config = dict(
    num_hidden_layers=9,
    hidden_size=160,
    num_attention_heads=2,
    num_key_value_heads=2,
    head_dim=64,
    intermediate_size=640,
    vocab_size=8192,
    hidden_act='squared_relu',
    norm='rmsnorm',
    norm_place='pre',
    norm_eps=1e-05,
    positions='rope',
    rope_theta=1760.0,
    rope_fraction=1.0,
    qk_norm=True,
    attn_scale=0.162,
    bias='none',
    tie_word_embeddings=False,
    parallel_block=False,
    extras=['capped logits'],
    init='normal',
    init_std_qkv=0.0348,
    init_std_o=0.0,
    init_std_up=0.0348,
    init_std_down=0.0,
    optimizer='soap_variant',
    learning_rate=0.00577,
    beta1=0.95,
    beta2=0.95,
    weight_decay=0.059,
    lr_head=0.00743,
    max_grad_norm=2.0,
    warmup_steps=113,
    schedule='wsd',
    decay_fraction=0.382,
    decay_shape='linear',
    final_lr_fraction=0.0,
    batch_tokens=32768,
    max_seq_len=1024,
    doc_mask=False,
    train_tokens=119900000,
    max_steps=3660,
    dataset='wikipedia_en',
)
Each number is 128 + 24 x the weight over its row's rms, rounded and kept within 0 to 255. Layers, rows and columns count from 0. The size above them is the row's rms in percent of the matrix's.

# layer 5 attention key, 128x160, rms 0.158, rows 79-82, columns 0-159
size [105  92  84  93]
[[149 142 145 140 146 135 122 136 118 142 111 149 153 145 136 167 119  85 110 138 159 102 120 106 115 147 119 131 167 106 104 165 121 117 153 163 100 154 122  62 150 108 105 150  94 131 116 124 102 117 121 160 109 109 128  99 121 116 143 186  90 163 110 101 107 104 126 142 145 123  98 123  98 110 146 181 143 105  75 108 115  95 130 124 170 148 120 140 108 105 106 147 173 121 110 101 103 116 126 106 151 170 131 115 119  87 116 119 114 143 167 124 117 112 155 111 117 135 112 146 111 142  99 149 144 104 145 111 150 148  82  72 127 133 122 133 108 161 150 115 119 185 144 128 137 109  91 155 138 130  93 112  94  98 159 127 112  63 124 123]
 [137 116 127 113 184 102 156 105 157 155 137 129 115 126 134 121 107 152  77 111 139 157 116  82  92 150 101 145 145 128 107 131 139 127 128 138  88  96 101 135 121  84 126 153  89 120 165  69 128 118 151 156 140 114 142  96 151 114 157 151 117 109  92 164 110 111 116 151  76 107  94 150 135 115 131 156  84 180  88 167 109 108 121 137 115  99 117 141 126 147 132  95 127 121  81  95 116 107 133 126 134 161 126 103  95 110 107 113 106 140 116 131 134 148 117 128 116 122 107 143 151 110 111 115 145  87 164 137 127 115 148 133 122  57 152 130 116 171 100 126 139 166 150 134 125 134 108 159 129 140 134 118  90  96  91 138 114  76 141 139]
 [141 154 140 146 159 105 147 121 122 179 145 133 108 137 103 133 126  99 124 110 154 166 116 110 124  88 140 125 107 105 131 105 117  80 151 128 166 125 132 128 140 153 121 118 123 101 108  83 117 106 134 111 118 138 181 149 143 144 110 141 100 159 149  56 105 129 106 142 114  87 157 100  99 178 107 123 118  87 153  99 156 123 129 169  65 100 138 135 138 147 112 141 145 136 130 110 137 121  96 123 135 109 116 180 128 126 108 112 111 132 111 106 131 135 113 127 135  98  93 133 141 143 182 146 100 113 114 142 131 121 139 121 126 120 126 163 122 191 180 138 121 162 136 101 135 110  99 126 127 165 155 142 103 189 140 112  87 140  85 115]
 [134 137 161 127 105 175 120 148 126 129 145 139 165 150 154 103 117 118 124 126 118  80 165 121 172 156 119 143  94 121 133 110 140 131  94 115 141 138 133  91 126 107 124 139  98 145  87 114 108 126 112 166 173 169  97 116 123 101 131 147 146 135  62 144  95 129 113 161 109  88 138 123 100 150 150 150 147 130 143 130 141  73  92 133 144 149 112 138  92 125 117 126 170 103 104  76  92 135 106  98 102 179 127 104 143 123 179 135 129 138 130 123 124 122 112 119  99 107 101  78 160 134 114  95 129 134 128 137 131 113 121 108 124  99 145 136 112 131 103  73  99 156 155 166 145 121  89 158 105 129 131 127 153 111 161  97 127 111 173 150]]
# layer 5 attention query, 128x160, rms 0.16, rows 80-83, columns 0-159
size [104  96 108 109]
[[124 123 133 118 168 158 132 104 146 136 160 121 114 117 152 144 128 110 135 141  90 118 121 112  91 138 121 166 109 188 147 148  91 122 107 117 102 157 171 154 158 134 133 112 131 120 113 150 138 105 118 100 136  49 161 105 130 168 111 132 131 178 128  95 112 128 100 125 196 136 128 140 120  71 125  93  92 105 139 106 101 128 158 159 190 116 123 137  77 133 163 141  98 173 110 136 148  95  80 108 144 114 116 109 132 133 124  86 116 115 135 138 135 121 132 114 143 107 107 130 139  82 157 150 126  96 123 104 163  92 120 157 135 110 110 130 134 130 172 116 141 137 116 152 128 147 106 118 119 150  96 124 131 163 109  98 143 140 126 133]
 [121 152  87 122 137 135 141  71 119 112 174 118 155 161 147 108 130 166 133 114  81 119 161 130 154  93 137 134 122 118 129 132  70 122  88 118 184 118 164 127 123 122 176  87 125 120 106 127 123 138 170 144 102 138 102 114  89  77 164 132 136 123 143 121 125 140 113 118 120 110 142 112 111 137 126 126 126  93 133 139 151 145 121 145 165 136 121 150 115 118 103 134 132  85 142  91  94  95 132 132 101 153 200 146 162 134 177 107 114  89 154 139 133 162 151 103 102 124 142 162 123 129  80 107  81 138 125 122 131  95 142 134 115 126 114 115 111 116 116 134 151 122 110 159 137 118 125 100 158  87 127 173 111 125 151 134 122 172 163 110]
 [101 144 113 164 120 146 146  57 145 114 101 119 128 162 131 132 132 140 122 104  78 160 132 111 124 125 125 151  82 116 138 154 151  98 122 111  72 146 118  87 151 131 160 156 183 149 116 146 125 151 156 130 124 119 107 125 133 139 153 120 145 161 116 123 134 127 123 112 152 142  94 132  92 100 137 114  94 145 134  93 138 135 161 154 134 129 130 139 103 143 113  96 102 142 124 142 144  81 137 135 125  92 167 104 113 161 139 147 111 144 128 154 132 114 139  90 105 127 135 172 172 124  81 115 111 167 129 124 186  68 136 144 128 182 144 143 157 101 130 168 127 105 160 174 119 106  95  90 170 140 143 114 131 129 124 120 125 115 140 113]
 [144 146  92 101 151 107 142 109 138 161 157 119 107 131 101 133 135 160 122 106 120 156 112 174 131 126 137 125 123 111 103 117 113 133 148 139 194 159 126 140 116 142 139 180 129 131 131 131 131 164 138 166 102 123 160 163 112 101 154 179 145 146 124 137 143 142 142 149 115  93 114 119 139 121 122 161  96 170 102 105 167  91  82 119 140 139 129 143 149 107 146  87 143 147 110 119 127 188 136 118 123 115 157 131 100 136 180  63 120 149  94  99  94 157 145 120 149 147 134 120 101 143  87 105  88 123 118 151 119 124 108 153 113 147 172 127  76 158 116 122 114 103 141 119 134  70 132 105 145 152 132 116 125  97 112 142 134 156 163 144]]